From a checkpoint of a small transformer trained on Wikipedia: 14 layers, 3350 steps.
Each number is 128 + 24 x the weight over the matrix's rms, rounded and kept within 0 to 255. Layers, rows and columns count from 0. Numbers have three digits each.

# layer 8 attention key, 160x160, rms 0.173, rows 83-127, columns 80-159
123137132111105158152158111141124127142186113135101119138169122083153120127146111111158077159105128149124113134087106144155087106120149140127178152139148100119135142066143148146148166146130130132093079142152128105151108138138183110120155111
115118142151125138142124117103149138099119131136178121112089073100165153118085108113160135174101126153130153161156127100146119149115082121137135120102115129161112122122188147160167119092166081148134117126116137129094063125114155145092123137
164098121134158106117150126084067097159132130088157098156081126155090098100147112111086170158123089145148152144164194091184161097155140060161106107123130121124073129118107105113154087125121142035094126112098146138091086101135155126124141123
134130136131141173094131177097122105131114181096129189082116077173183161097104116072145108135151179109156148066151131149153079121128137118138103121080059088124092116150134132125112110135116076134162158091104120150128127163124103176082128106
130089138068130076152097174155121149136129119101138138109130114159144107084137135090152125139113044132108161107108077115121137106124169097070146093112070048129113151137118155097135121176081134160137152135140131139124170118121169148159118146
198137119133126116156096104164124166129167105148143099161150171120114114122125086097180144097126127079187146173142146122139126127095155119193169152129099124110131139150147113130166137127148125132141115115146135144099116155093145158156142140
148139143120137160124102130142126083165118126136102149112060089106113134140130110158101158161135146110160197153145121146136147107146138135087162121173109139093116135135133093120045107118152155153125102101135118118145160164106158126125175181
104145126141111102122160136090079151112066128159156137206150116186147124121117118097124122080205085123102098154103095095078135122109144145122110162138137091076143164139171087110123085119146143135169067159145110145120130151161118106137118133
107131177147121159128119072116131111147091117183088125116063140154137160153160177131116110140125130139168156101143142133132097153156141126091110084145107132140106136086166104109101156124149155144138157100119132099166204098124109185107124158
129101142170091156146173145122142046141144089079170106086139084125144121077138140128119140130201143157113083123130062151161100084111067160093148106083154152148133110066152148075122127111099173093130152134126105124109148163141131152125153128
102119149077111147138148158119130135094124106163093191098117108060118084166086138139093135107128147110117126131176216138194152135133120104116119134135160103154141096131127108100120102112129116088136117083214164140107101128050188153152094138
172163147107142144115183095111139128142137140147154138109123120095074120138131096119112109135105118099193148147177092127140115141125134116122100106150106155153117168046151128105087133090099113153122072121148115114151173120105143148162120116
144147121115134167126153143133122145139122113102120159154155144116131045135126200091145180092099132118102123114093137135130108105133085164103118137111127158068114129160188090120118155143154153140136103113099129171108132112129090140142100139
162086145145064124087138123137137133102118176139177150110080148112124139114146119184159110136100129133140153158154118136128160124109097138128115140093146141100114099110110125130133141114134082142147151116099109122138123140150109100138111139
126102141125118132156125127166136122116129097104121112175116144120126124118101102123134107116119115113153078147143119140158130104117087095115118131125126116158114121113139147085162137121115114100081137148138090126150147135127137143122109142
145083120105152134137148121149101120120122155142119100097106092121098163115116141120117145137148146107095154131122150150101133144142116142167123087124143141119139200149125133144143132131135184143125115080158146145160099136171112117114143154
112104099136163113155135122133126079103133101135123127126160113147160127163143111114086150097131120151099141108114123122132170131137125152141156112116172132164145090134140119126149099117117116143106154131178118132078105114131107143097122123
130120097119141080150119124138118163116122137132118154137155100138127120091149148117140153126110157097107132109157144109187127125118117130154146123086105118119116108181183141161078128108124126142132128126163097158107171131106146157160122152
114142098107173120128122085167137133128126124131155147118119096158152124126126113135116162164066124109107105109102136137110136117146084131134133134176106146149115151100127177127139129106149116133161162157155122162104132083136154117100107097
148140119120129124162110117156142125114127104145167109113139138102139126091081138106183108117147154124135120138110134109136148137104117110130123137162137137132144139129137115150185128160114109113144136114139098134160118117161150161101142146
200134136129113114099107156116117133114142109140096138148118143098096139110121143149134129143083119169131141141107117122109119122157121127135143080131166107100119146137096125113108120152103142081134138108129147153138147109117126128111115130
131107156128092145096122154131146158128139129131117106151110172120232129139109134138096142104148091133126138120084158097097153169158115118117107149114106113123135125149118121126152139147100105156144138119127169122148138136117114134099139147
171132171113082144154149143124132117132147142166167141145115146165129144119136142127117126119103114133093116147147134129120160104153123128093122137116110133129152154151124112135123158137123129079146116154141161088133126139139122129113149094
080172088114157127166147165146144155140139114140122107126154164112119162100096103149155121137158109130122101088143098104101114163148120147142123138124138114115140122138120126130148113127149103104119142105150127133136130076155097151142127130
130150169132076111103151106116091152102092121107162150121117114150139105141161125126132111128141133121140132145135135140101160124112096124113086164122122134096184154148147112155105154134112115091106163139119113109129141108148123126102103135
142164111097118091120125156195092116161125122143111118151120090110124114111104138120106139081152117119128120096103121118128151175095169122120114080110143160131076129098130128121138080138129118155143103146104072132139111122110134104114119107
147134089112156143164111124163108102135142123165147126130115190126109155129133117118129195151145135099114095159130101124112127134125124104082099124101103161155083105106118088148135128128116125125103165122115085139099116131126124148083120163
157144143127154082122123115124131089137118141115121101097116145106123132135133120118109111133102151145116121124125139112115088106121141098109111098114137109135113113102162149148152143160108122125092107132094175140121124126166122124116117099
136082171128154140139126126111137144142114121130127099160135149105106139136141128136129118126125173168098119128103115114114130126142139150094091132120127123121149142118154131140143127137135158126162123141132158116167124146106139128113124145
158123102116068106064131119139127148141170129087114132118125119151109125110140136122167153138147115137118155107112117143094136128150128140141125143113112112156193113076158143128160129166148118133135117129121122109121116133158154152134095097
117123119123140119172102174166129091135138119129098075136144078178136144162126112127126106130123143144136110085143136141106083152113117117120129098128108135128074145091106120132115099137145156173155146103159162118120152108134091129164129119
089166135152136142170109095137124093139130103103127071145107127115102117149108084148101142119144099125122124123108103114107115153106155139146138104125104117165116115152094128114144096123156123116177139111094138146111138142123157129109148110
151106141095149162172128139136180128140122098123149142125174145124150131148159134175161118155128120159163135106136092124126121152114089164107103123098119129110146118099085077103115121129160134108107086147095136119097131079140105159130071143
118126166140105157143140152081148141091108176130175101144121118156101145107128087112071142118116141164138117116124167116107151124142135105146116123102093134099147107146112149156119152111139118091134115141097117136173106121140106110128112120
103123088133134132118103109142141133126114100090134145151142142151169122137148122126167123132095123114162117096130122144113119130147078186132094154134138103100093098168090139148137121094135131150135120150135147146096145151102115171150123163
154145134133142164100136113114136123155114127129109141080141109118172122136147095113098155128149147094145125142128127171165088119129120129117124081147115127147136117136123107140128107114149092112099129097119112138114147116148135125132125137
150139175106079168100110140107133139120094142152150147114131124106091170159122157132120138153129124126114097152126161143084155165116111137115124110143142139111129165137126097105108125143108120132149119134137161143124109144122108120133114126
134129144155127152187109123122127114128148094120111141119139084135121103122100124125154177143118099156146171093122095138128134146098147127122139120114142155142143112127133139173123112134076140120108140160152114104107133135146172118107161135
144092134132061119098125126058111160077124163122120122137140152091098105141116136116115124105116106145148118105137143128115154138128115146113126159109089118130112147108123120107081154116131131156152128137109138094108112145119136149132131118
098127107105161095152125150180118074128117088158128103112157130134117119124141101117145139153131118121126104125128141142165113095118116108152124106113149158136141092105085115097166110123138135114116129139136128168122101123182130166149159163
079136146187102145116113127113130133107134144100159138129138137142129152151125140124102133112170124117126177101126138128109113125126099143138115098142143140089137142108094170158149144143095118127160144154110119154151081147089129133138151139
119132119153161116086129142144114140126130116145127093101134146083111122127129159135122167136101075089142108151110110138107138113135113154106119101128122093109162117118093116150125093113092100096102130134131152151128130093127130137141115161
119118099116093112135150108136101097138134130150143149059143142156089149127105152109108159129128061115160134114140131145123123102161133084146126115167140130126166119168132172157095138110110135121136092150082113094126135097092152139129121149
114152134128178132109140112170132112142124132105131113095096108124125093104115085116129149175157143122073162120138137114161131119136099160134118111121143141127104092098100129135097141137153135153155109131098123118193133101145124086122140133
122121106106160103125144146120092121169149107119113102118116130104146109148115152143104173110150149113131075128150107127121095139119135118154111123148122110124083141134122122138133113134138123165087116130162128117116123109154130143118163119
# layer 8 attention query, 160x160, rms 0.182, rows 84-127, columns 80-159
102125132131135145122102120104159161137126149128192132122090079149178157123093137102163119180098102182108160170140114103124113142108091119119138117115127107155096142091174155126165095114179099121152091142125137138075043132137149124076118129
157110132128150123116139133080097093147147129109149106155080115144111079145148135110110150151131099157149147152152182100171146114165128053167092118119129118140097127124118118131146087121114134080093114128114140126096087089107142149141145150
145117117138125153104123175088122096129106158101130195094118089163176148114107130089156126136153170107129139084157129135167079133113128124131105122075073091112113135132127129128122110143093085147148146097118129147134127176125109171101137115
137126149064145081137108175151136125123142115103131141103127106137137121108132138103158130143103073115087178117115088112127146118139171104078167110084085070135121123135119149093130108161105104177134166142128156147120183117130153161156113143
188138128119120119151075111175127168158162112130151108158162163124125120116134119103166156096142124079168152157122143103123151127079174116163182151130104122100142128124146106141181150124133143108123122127138135146109108159100146147156128128
149144122131133135124119148140121072151110118142118144120071113122118109153148126155124136147130135126126199142135118133130120112145140118090165149140120125106116119121136100120047097155141160175141105092149121099130149153117140108126186173
112151138134111105112166134088093150105086131178130138195122104178146120113105123105129132092180111100132086161109121116100133131112159126106092154152117123082153160161167090115099098104159135141169088147128126142105133146150113108152094124
099119161149134142138121087114115123129094123170099118119055155145146163131156171122113116117126132138158155105132141140125096135137144124093101092141118120127097129086162088114108166115141175127129160118130102127171197109132127161085117135
148104139167098165122158138111171077153150095082160111111151085128154124102146130131111151133202144138123102139141085148134126129106061163102152105092163154148142101085151151079134138111102170075146136138129141131141148161123134163103145113
100122123077123134141120167128115135121087081141143166101139111095126089137096147122093134110128131135126125132171164149162151134102151130119141133143150110144148105105141096083129125127140133084133107100194156151137106143089172140138110126
183155137100142141115180121096145140160140138124165116135127134124075132134153123119126118108102118100167150144160118117152107149124132121138103117165127168157108159054115147103095127116085120151124083112135109115153186135119145136155125125
132182115146121156139126131145113126167121115114140158150130122135156053165131172097157160117105138121079149104111148112105085110139109165109134132091134135109110132133187084126127145128145146134125076101112114149128123127149111153112149145
146131132143130137105129140145149141154123133109176086091073164133143138140106152156083083161114121113114125133119124146127156101078117137159101086113180150122148131119146175139163143149115085136157129128137108119120115145160140152172159146
122155110132130170152139149119120149119127120077125089153088148136089080130095118104138097151125129120174105132139109142198131131140129104179151131107125113162123143125161153141126135096092109114117162135148137132135161106127092120142166105
154170114139131126141115102144122122138123142116092111118083090124181121124135105157135137116111192124152169135133132124118158147158092158121157144154147141133137173164146122109119126140126122145148139114095176125099130122140146121116174141
120059138142122115160130138144129129097130132144132184090089089155114106158107152151129108152116118131145131117118113138112137114128120111123161148136128088123155082116141111119138115136132138102146161133139127119139109112133105098130108139
134105103142112078160095127173162160136089161137130130147133131103118136124113091104154133133135137110148146127140128135168111113135103122116157167155114136127135111173127112144124109142107112118133096122095122163155136140120121115126099121
113103110095124080098167121137120133158133118159152146165138120127151141147108108112108165098076115099114111115112149165164152130119088132116155146137111138124113133133134149129142148124164132087147094136128115141116145135149124117122136099
144136130084121152147105095142129147144134135118140108167150136089124143163126095094127123131181101155116110125142133127137131109169149115125143112141151122139159115152103122176165125104110143099133137136124100096138104113147144123149158095
162100128121112164124105122168111099152121138123077132081135110122140167152087149148139129132064115115131144136100157125085142143136127102171118100106112139114135139114129143134163118132099171104104129076150150155112160150114131150134110154
122120119107129146105133131130179141126130102128148116104094142161163120138137121125103110153138130165109161099089166133132125106116113148084109098132082131135126107158126127126126117162165087132114171145136138141134128145131146136133131161
122184132154123120136147147166095137120166133163114163141115150150091126126162144146130106096116130101137138112160080145163135105096136135129155099106107096119105134142107096135120134113151086134147138145125139106107150121103139148090157099
101096115117115105148145160152127138117103153122137115095106155138113159134134137147150105142128140157145070111159126094130147181157123099142116142124121132131115133158131148127140124099123128147122126120150125086152143095083085103114127120
119155126145137118158150125126147129132120138127130123123128130109105124132098141155104133115144116095157131107107135121087144109116114149154088116135108171105118120150136100119105113134115130103131147113130123112123117105167144130173113123
152164101119140133110121128121139139115090076127127152124158125143148120153110094118088068092140083129143123123100133120097196164107158141105103129123115172108117137139156133131162075115094087181143162142099121124114123127126143109144118116
155115124106154126106174148121167093117140146116123103127131110100115118130113170132133133125093124102133135115115136142129126107152130142096126143102152113143102139149122139174080139126134133153134133122138104125108117158133146111134094116
157158138121104133145141108142097150120150104134116146109156152174140130124146121098122128113092146114102112098135112105164107135125142117100087112114090119120080126120141140148160153156098128092137096120126147119113143107155120096087130145
148113131157116132098131125115141115144168112140132123118100137141148121122186136108135101135122149111124121147142128110135133157122121108104078111118136119127142139133132129134119143103152147112134141113152169150135152151113129112132105123
133136104110107140114112113120136133125139150128113131098152080133109138155125140124087134106115109123106137116123112137144175148166125157145111135130111127133150123106173139121129112129147136165123117109143122090115107116139136112130142127
137145159137105094109099112119120141100130113115124126126135130174129135164125125126128115140120147136150089136122139104105159082108104151143126103129099120118127156094176146116103112121116137126146160139114156133106132130119099102129150148
117163114122124145100137095102121082134108094095144138166120106114115137134139122134160166131135094172121125163112126093147115113094157157115162162161131106085126147146132142121145112107114124113141156152100132127102134154153135128071099136
144088134128137121144114149137162141129145103150147144120132108113094120150154160126121163131115155187158144138131114143106134166121114161138130089128125125147113092120129151111076148100102157147152115123190115102139149134127133125116119123
102113112118119122125132130093146102128118159142146139137148140131136126123124099100114156123120140175135094123119098116142121154197123142135139130118091114129105110150112128117135136092136108095150146125122097140120132124108127109122161155
133072104124148129115128139152140142156135155108156081122118137092136127164114150132162129100087147138132110147137114154117125138125124159091119129130126116115119130153146111173125136091137150111087134154132140159081153150126119127132131104
146076135180121137122133114115129150114111131139161166135120137159100149094128121167074159105158129096148130121108119130162120128113134128115111169125120163149175146117149141132113128141120129127106169107106118122120130147135130143098161135
153163145127134145109138127115133155154101121107127109157124134132141131180131118139126149133138154120144125117154133139081147142120139137144175139124129133130103161123113123143121106138114150121135104149114158114113133134131155166137096121
122157170105114127134136151164119108122108155103099139149158066115112145128161101120146129114138124113132143101113120143162154164137147121146107140134153110116130109129127105141117148135151130147125115127182116110116130139097166135081127166
120108093114103095069110115122126112088122130079104113133142126115176151129138141112150131180147133105142124134145163166128088076098157170114150138129157109141129124112106143092156109128136168124159124163098113120125141118127140122116126121
167141120109112112135143146135118091118121129174106125092132128104116097111140167135137143155132090130121138097108111182132129132155091090144124095126130134103142138139115111130142141105107132123127109113138143142129089101147132125139142096
118156089158129160122164129132153121124128154120142156099133131113136117171154123091154120137155155135155145138128100140124113132154085123124121114105168126106103137122131142135132098162137097152129137102120126162116084090105109110135112138
160115112132142082104112122126175138133141129141120133077117145116133105151156162108154150159119121117144110093183106134105130137115124132139146132150116114099159123191110135164127128135096170121074121113112151155124118107145151136131138148
105099130153138092109099139144136105144118137124130088145169149136108138123121134140120133093133083119162146115137172103180097155131148085130151118099160139173182151173147152140113142125108144121117118113094139126123132094123124144106117140
132167092143124100088143115138112108138123158107151104092123092086153126134100140136113130146172149176135147133150076128113142109125144152122132117095125110107127154142143148102103122126158145130117099122110138121120138143144120109156131139
138157133151146150130150104117119122107159105131129132065094104145097142134134122135126129116122139112128099161140148129146115127142122087143128109153092151140094116120113126116111126150125089166127112104149143145100119148119121166152115151
# layer 8 attention value, 160x160, rms 0.162, rows 64-105, columns 80-159
113110119154149121121115112142113110138134122118136091147154125145052119157130092121122116132135109120124131110115122115150095123134133133142109112121157137141134162122148111105102101120101099122128117140135133119118118146110142150109143141
136127161126148137106110159150128157144117137141142086122129117128153156107104121144134130101101117091140124128126153142100126145151130100139153117134123103131117157130134174110119132135147090152116097169127090152115115145170121145136114132
102131110137124122126151090118135104128142137144141109117112108136113115128150110149087173165130131117120132134115092163104134147096149163157115101147125158127139134140146094123134142124128117138136108133142138102131134107128107142132117112
120136117142100127153151130134126119148142110138168130104106145133127157121122146113121153124162143120163148121124131123121128125116169137146112140147138093136163125138129087095146164117109116154126101142116096160114121185097125144108122092
106144143125139151146146105118106122095106139120117133143137141155129129125068127100093140103125125169118128132124143138097157103134110124166121102153092154105164149122136133124136150156089171114134151138112143121160110136150139122155109144
172164101103142122132136141159125142108116144125146114141144094133138100130168148142148181116141117144122132160098132102139135129135118128152092080148152130134142106127155119099141142136103125091140134140111135121124147097150119145138125119
138127133131145163127153137118131124125135120139115134120116149136146111130122122120145136107104115118124137115125117150113110127147172151119144115096122150155105132144110111132176068123121100119137135124110179094095128135148092127141126140
102115098098157105151154129124125085116132142128082095131119083124127108146114131141097141145130128138119179109136143146166131132135123108172145129113124112116144120127132138132130117127096140107149159107086143112158118102119090136123135131
138120136113140119111155081133141159102082124132182120110127114130171109153121147101151147154178102122147106172159111106113144154130143127115116125189114093127136107115125138136127155122129147144116138127094119105150131164109162093146122107
148151172106115107121116132096133120125122146113173119127141098137108114115121148152129095170117136155106125117137103098118136149140113110140136115119136118104140149115156138106157159162145122101158106120110133112100146114116132107125116113
133109132111095130114146141104131130102144166141141109152139122154122098121108145125112147121144100141174121153100104163098137136120111115159154118125122176114113127131103137113107148167136146123135125155150137117149108124120148093136156118
130120146141149162138101166122144117117166159105118153117111159119164126103113113149132097129156126140130158125119101116155166148110123100088118157133121097136137114119130089115110129121153126130128128128108119121147098138123133125160138103
113126116125144132123117150117136089130131135175098091083113168120143134110147154143140132107118167098128105170107128149137125117148146146135116141109141129122142154136129118121107114093127130113099085085118124120119102127105076151148141139
126123106130154098118141122152122101146120131102113125142151100120099102150113124162125138158135137155145141141108119129125092124142121118138167091152151146138155112143116128110125142108114140149126120145124111149140136130116124157093123153
137148140114135102127106143123135147116110141133132116114137132160169145134155131092109119129118147135138098077121126111131123131146139136111141139127137180119100126091131111134134134125132153119138115155090120130103128123113163118149137122
150145140127162151124118135096131133107132114075130085115143080125127138125155152082131117132133158149100103130163109117123135110108149118141131131129139134088125148131127111122139114169101132131128102084148140102116117070130122163139121119
132111142142110114104161169133087142151130130115135120126097132138138132112151138103134154131136113129094143122140094139112138107124126124091101107122145106111145146140125122153132146132157127131111158147116093129131149146131118117113137117
117144148129096134146123158120134142077133112118148106116162149135121131147129130135109141112090135142100114106097118114134137142114151146153118153123110132146120165145151138084120146146116110114105126130129139110161123128141132127123068102
111157134096122122116114134115121137122142158137112166149138146134137146095105158152145127109129112105099144128134117097104149119107138143093113129143121089103104148102130143109141172101129136130116124125138117126136121161094144123158120127
140126097125137132123159134127139127138136148151122117147166143153111119157153120167127122111095130132130155151137129156145126127141108125138150118124122091185117151124155150129123109107147131142125144133152107149155127148124101127121095113
134098162124126112139131151096108113129109102133156116122109130133134127108106158134124129132105148129134128115159117140134109099143144139148113125139111157163146154114148096124106133111116102106128129136143110122127138144088106110133149110
117142133147140129150137160138117094130161110112155127142122133124133115119127120139093086123149123098132129119121153112124114152134088115137090082123109119169083145129152122108130094104148136127121142131123119141135096101096119143161157144
120136150117111114122154105150150133144153125114126103094076124119114154124171138132120098093121101144132102152143108122106152148112105114126136133154153160122111145098139129163142110086151112124110130133133129123135117130120117158155080144
116171106140119126114135126152124130126133102154122141134153104133143146130112165156121135120112134122127143116129130122113122126113156131134133122153120148130129161131161132119166101130120119168129108126095129141111132105170106140134146086
125130114135148103122165116106125130147128122091159117107139131148139107140149122180092129111136136100137134091141115142109113151135145109144106110084133115111123127102141141140159125102150133100134164114135132133114113100126102082103133146
153107098138120153101109097127118116137116139144129102123144156101104166124104129104133111162109132124122124128100144105101161121119124096145137113158136101107124132107124143130145142100115114137150109105155108132104108083135106163146107120
144126146129119119140167134092143128142144146112127116116102142115138143130144144104111126121101109151117126153116112137113098117128162129114134155156161082126135089132116144136131155131144139097145109111112112165100161142134155163137095081
096107132131142130169117114123093110116151142156126126141125125148127120132159088119149165126117149151153130141120145107125137128089132117121127133111129102142130114143122135185137121172139148101119103120125122155155104128135125109172142156
137145123099103124146129134114136154100131136128157131103126146110124157103084186127137141114137109123150151136148115126126153120175115137127102131108134157123106141105112122130110119131161142104120086175112137146135137136135157121103120113
152162133133100111099144148114155168092155159122142095131114120124132177112152129095139150115141111131156134109165132102115115088085166145130181129135174127096134104130142127081128159109105126123126129141123141143158128107101140111122131126
145123154128112128144148150144137156086129155118132110125136121132121157156132134115137134142141140124146122125174130105136143166131120125122169115112133111106149123138086136120146150121097131137137119136123156119120129160100151132144147117
135155095117112117125129166088104133117140133115143126094145138140156147113121130141128121124129150158151130141128136114119173146110102125099138133139139106101135111129156124105151152140113108115128128105125140124133158131150137132165161115
114128110112130120152137153143114134101102104155149115141139179144139115119128179106118091109080145111142114130144139106122067144143132148102146138111133099161133139107118152141142103127116111152125124132093119131090106111092163130100164124
110110148150131125121132127159100116163124146146176127120133120168156123103092132109109115121109114121131153123191096092107132072169102179099133128100134125167159155158105113125115144135151122132097121099108129130129100110104147132125084087
127128105176080169155125121123138120143121139106099113110120110074127091118154132168132138159092156090095115121121136134128116124145147084158132125170132115115144118097167165141103160129114109112135138120137145118129144142114088130103141130
171098129172114140119136116113111133143097153135111108130140151166157146114103109144146071105143115173104145140121129122157123127136104148091102135103101129136140141110138146162103143150151143132126165082161134135098079140118147111151122097
111111128166125142141135124082113122118118129135154149155149137107137117120171119147135110123122092118136149144134109130081116145139151178145160110127128116105122155150153159123119112095113091101139146158133162118093118135118120107110167122
153127143129126113111121162106166129084171105135132112120129130106096116114138155120202129142139113105140126147137140124117134154167129093138093072142084132116062156104161127113143062125133154116177105149152118170143138125134112127132158159
142144134094129130111157139133094122158139118138154167125104105163144105139101122109071106110123137115136129117172125129096125117161137165112122131150133168129103131167147161128119116112167134128172080095100094086124146115116145144125137145
128127136160127130094123146123137128119135158129202105110108157121138159117133142131081087135091144119105136099129157122133172147110136105109141177084104113120109120138103096148146117116109131109132077141100128145157119121099111108143139081
140138120132131115108134139128124142091046136111114115131125162108112136104188127101088155151116132153096132123097132089124122148126112108133121135118117114094091125126174158157071142132126088129119120115101124125134123119202096160139149166
150148094163106129151118103106135114118135112057106142136146114093159132141115098157149157141135138109104126120162137141135121145080132118146125157109097105125090163118144113142095128126138135104136162172137173159132150147107088145121146133
# layer 8 attention output (transposed), 160x160, rms 0.155, rows 64-105, columns 80-159
165106138096123156125108127170137136090132129127124123118142095089147122147088115130126105133111144115091129142130112121097143148098123119135142106136133115097112114143114149140140147161112117129140161138184123139144152118137118145125064110
138122130144117140100146153081093115097120130103102110141160122108100112127136119103147165145100142145128139161147091159153150115168138120120084131146180144102152107144089090147155131126113156085127153104140097111120118124108112115111126163
120117125118137125144134120144130159130103158156134159123168139112131133134103119108151105094124127099138118143167137107104157122120125115127167138127146097104143122154136150142128133134102106102129148081130119145138114162127128158136120137
103112099104137143139114123135119155116110126154081147101132098158149164134134162130134130126099108125144094117139140157120141110161120129097136126136133095123094101115128169165063113094148134136126134111162135136142131124145131131145135147
101126121127100132109123162150148108136123094174132134133117126144110150139162102090160126106086054136127132134130146139144110121130090119101140112126106132131117168125161140140107118100155092133090107124129142099148137155110166158111153149
111114150114127110181104136132157112126151140149124144137120127152089158123123130104131109109156090137101141156138106135108126128116170130077151113092096156132137130128123133152099113118160116157119127135133138123139109164132145119113096115
137154109127137134113113141116156103124131116101149116095136133084136122107133132151155122130125162107166111137151134113104148131126123140116119100135165140106124123071084103112119179120106123113140145158151139138123117153155142110132138135
132120133116135170119122110105126150161135131153141135118157119112129095121146147117192116115088125119094095090128114113136120147148139105138126122149132147139140165122130108134144160094128133128121079144139106154121149132137147181105127133
146131139143115108112075157198119082142153140124106146086146089164118167135139117133103098118068175107123153113109139156144172149146144133103176138101106171154127143137125140176129132112135130126115156130133121126129150115101096143090132162
120114127109113121104057146134095115144130133180053182160125125100135101143130086116127119167142105062129137104154179165147106097173129108081140130115110152167121129127162162105089096071178179168121105096141157137140146127063083173137155196
132096088138099113135099114127135085138154111100072127157097178046147138153169071118152102130124132086100158075146120109203092130126127147118142102107116122189143132114162157138071140095137093118163149086122136093151173117084107160114156173
143166131152093110123103116138125176129082131166140123141150178148137088105163119102149126101111155139122138125120116156122126121129144102124117105122122114115115120110148124111147133117130134088115142126125138151115125119101117158161140126
113148155115151118139149129122162144121127114120149105092154109141120172140125136098119121150114136143150114122130102139140179132088143089142136164110141103125143100152121131102151114128112137089084147111123144107119123135109142100118098087
170125128113112056137166128140141155111064133100179135124118151171103142094105168127127187138138097136066142141126091076140147106124115183168098145152163098110165128086073098085130173193069137102107148138115101152114128113157178131142103094
157143117131107169115163127110116091139107138138142121155133154064135106159112158121119088105111142109143127139147111153119129156137135130097128123113129120123155161170146117118150102105158100138137135139128153123117144166096124134125118142
072107151157142100119111153151159154084096125102144109115111141118126123116127100172144160115157119120128105108103143170092142119100143127090122140126124117154084125131130097090140163120153103113142123162107120145119134134135140100138125099
126129155125142113130119079120148152071093134167113142115135150121104141123119098106128067131122110094137114098160179136136110156144133113166170124138105138117116121110155143160116090129140124131104094160127124112106101106152170095099109128
132128113176150137106071064103096072146111160148083109155102092093094141132149150116121116123176078107138172146118166181129130089116169124108137085136121196116140152142161094136093090086162132134122160146150127106141119145098073204113164155
124102162173174122106133121140119111159142122101140163101105110126077103151184080152103069127110085092165139073126137150144122138141130135133131138121107114137154119128150138148119103099126142139103119133134169121142094139109113198156124156
116165136152141092126108130138104121126112151132120122119109121162144132104124081134167128104139155176111132142115125111111119138133122131142130136123172113108130105147152128126103122122123140094118122156093134136138121124163123101114129149
105139089149132121124068102166136140140135143127135123156176112108097121146119136122119112134092074139131131122112108103105114094099106141135133107136137093143118126125136145144138136101130141129125115125117121115131127138118139113119136135
121121148142160121114088112135126113118137132138144112144148142134129150123137115124119131145116155149112104106113109147094099139123126143129163168134125127090118144100139076117107170132108144115124086148131118137105125148143126118153123104
131140125126155108128110147134124143115175141118141144095140120155121098140105128126122126133129145138103154135123162124154129119137161125134107128129105128115143124144110144125099095118095125129134162129098151137089148148137132130150115138
162130134133143164149118117119136143116131116125123152113096144145131141070117159166100131157102173168112142174151109120105131097136145115119111142141115065149129114125098091146135186138097153112150125133131123119149157162177150102137066143
124141142124143164114093130142146163070164139157065110116115132134158148087114082101164124117099125124117130131171163073114138119098157117088163192133133127094145139096119156070087140132130139160116091121108111141149153174109162147112118096
134120121131115112126152147138110115147121108124173093111113128118117141135129100121099108151120107131138118083142087138098094109134137101111138162164139140162155115152129087126123111121154137157125090159120136144121141172163140169126135146
111123109150128090109092177151111136095123126170177124129157144090090155103114106145135119120165135129164098132155138120137150103083116125155115092109141156104133134142097140124143124036133095136148127142128151131124125117126122138127182149
140194107085117118098169131154159102147115129109145111095142116149105140141128128111109145092147160130090130164138112119123094131131150137124127107155073142112130088103108113116124182129127123170148116113124106105134172138177126102170101098
112149113164133156155110132157121103156141097118078126137120151156174121131127108149109122153125089131137092090138144124153100175092126102143105144124104155148185106117097135109129123142139088115147164109125122137107134160089128143122133179
118110104122139170124142146111118116158108139129122151117135130110118104114151131143134138107099144090123105135151147148101129121130134110093110117125139130135138125100162101146095116114105105148147144117169129141109108113137131148136092157
168142120129108142118129102149101124128092094152095157143078114087101102167147101144112120125119088102150128096130163152103127126109129131106122167115113148124137152146158117118121080093152130134144139097106138125125151128141064118128123132
137142158142118143114110109126131127192095157171099155140120147087086136153148098130082140124111113093143160116114141149161105117198168144106112145128118112179113141118156135168102121071176100136155103154120100103138118127133128149111145134
165113112115138140101127136111123149170158140147094128142134099113118131155139121138118138147149143115136104127136104166119180134151129128128156144114056150105142178126114127135117136127151151126156175109153125093151129108157115154162096120
109117134099170112126121143101143155089133127133102129112137129095081127181142128152142109162113148131111112143116148150134097170081100117166142090148124128121101072124117134164131139154086161108108140153134140123082146145165147107086146159
131129123127174132141119101098111116151121115124153127184131136164123157144111140128115142100158116164122119173141105118133165120129116163065119132098126145141120148165108087168130123130134140136094136111133094126146131095150123109147127105
145134102106178123144149123133162113137147136145129108130103143106124107155138144152132144145087112105171105125121152109104117121115107153156145082155132125127142132149135125139164118121132109156095091142102088111159178114113124145132115148
137105149104159117150103110159141151137131145111104133122103115138136153140100104139121151142139163120115097153122151107153150139116136128124133143124149129117143128110125124152121130119135186133120114104145107137158136134117180153132137127
113136148148106170134143122165145144155111125125136161151136106129121126115140144118118142110151114131114134059126146096151131108105128134115139186119148130151154134129101136119126138139150099159115139149128103065110102118085111127141116103
109121126136126088151144097122154114082139144151124135131105101099129150135130140132150154132128169156114147147130124127138143132123124136137096124099125112115152093131138125156135138127129126119110176163165120154127113133124104104128092113
124142124138172111147156145161142114117134115113086147121095138127106122137127153138144149115156107144140157133145118124106097134135149137105111115147161123155152126087083136106123139163092157125141113121160105124081137129135128098123103164
115143122140140142114127128166143125141217077094130140088127100146141091131112104134136113105113112127137116100152125141147109139140161137133130154136124117118165139130112149133191135131117142094133144159161150161120142116087168078129134116
093127141099107141129129144131127128135145147145138163153111134136104120126119159122091130114139092164168123130121119108134134138199113133149110105161146092137139113121137150097114130132125137120114115086118107122105157087116160114141125136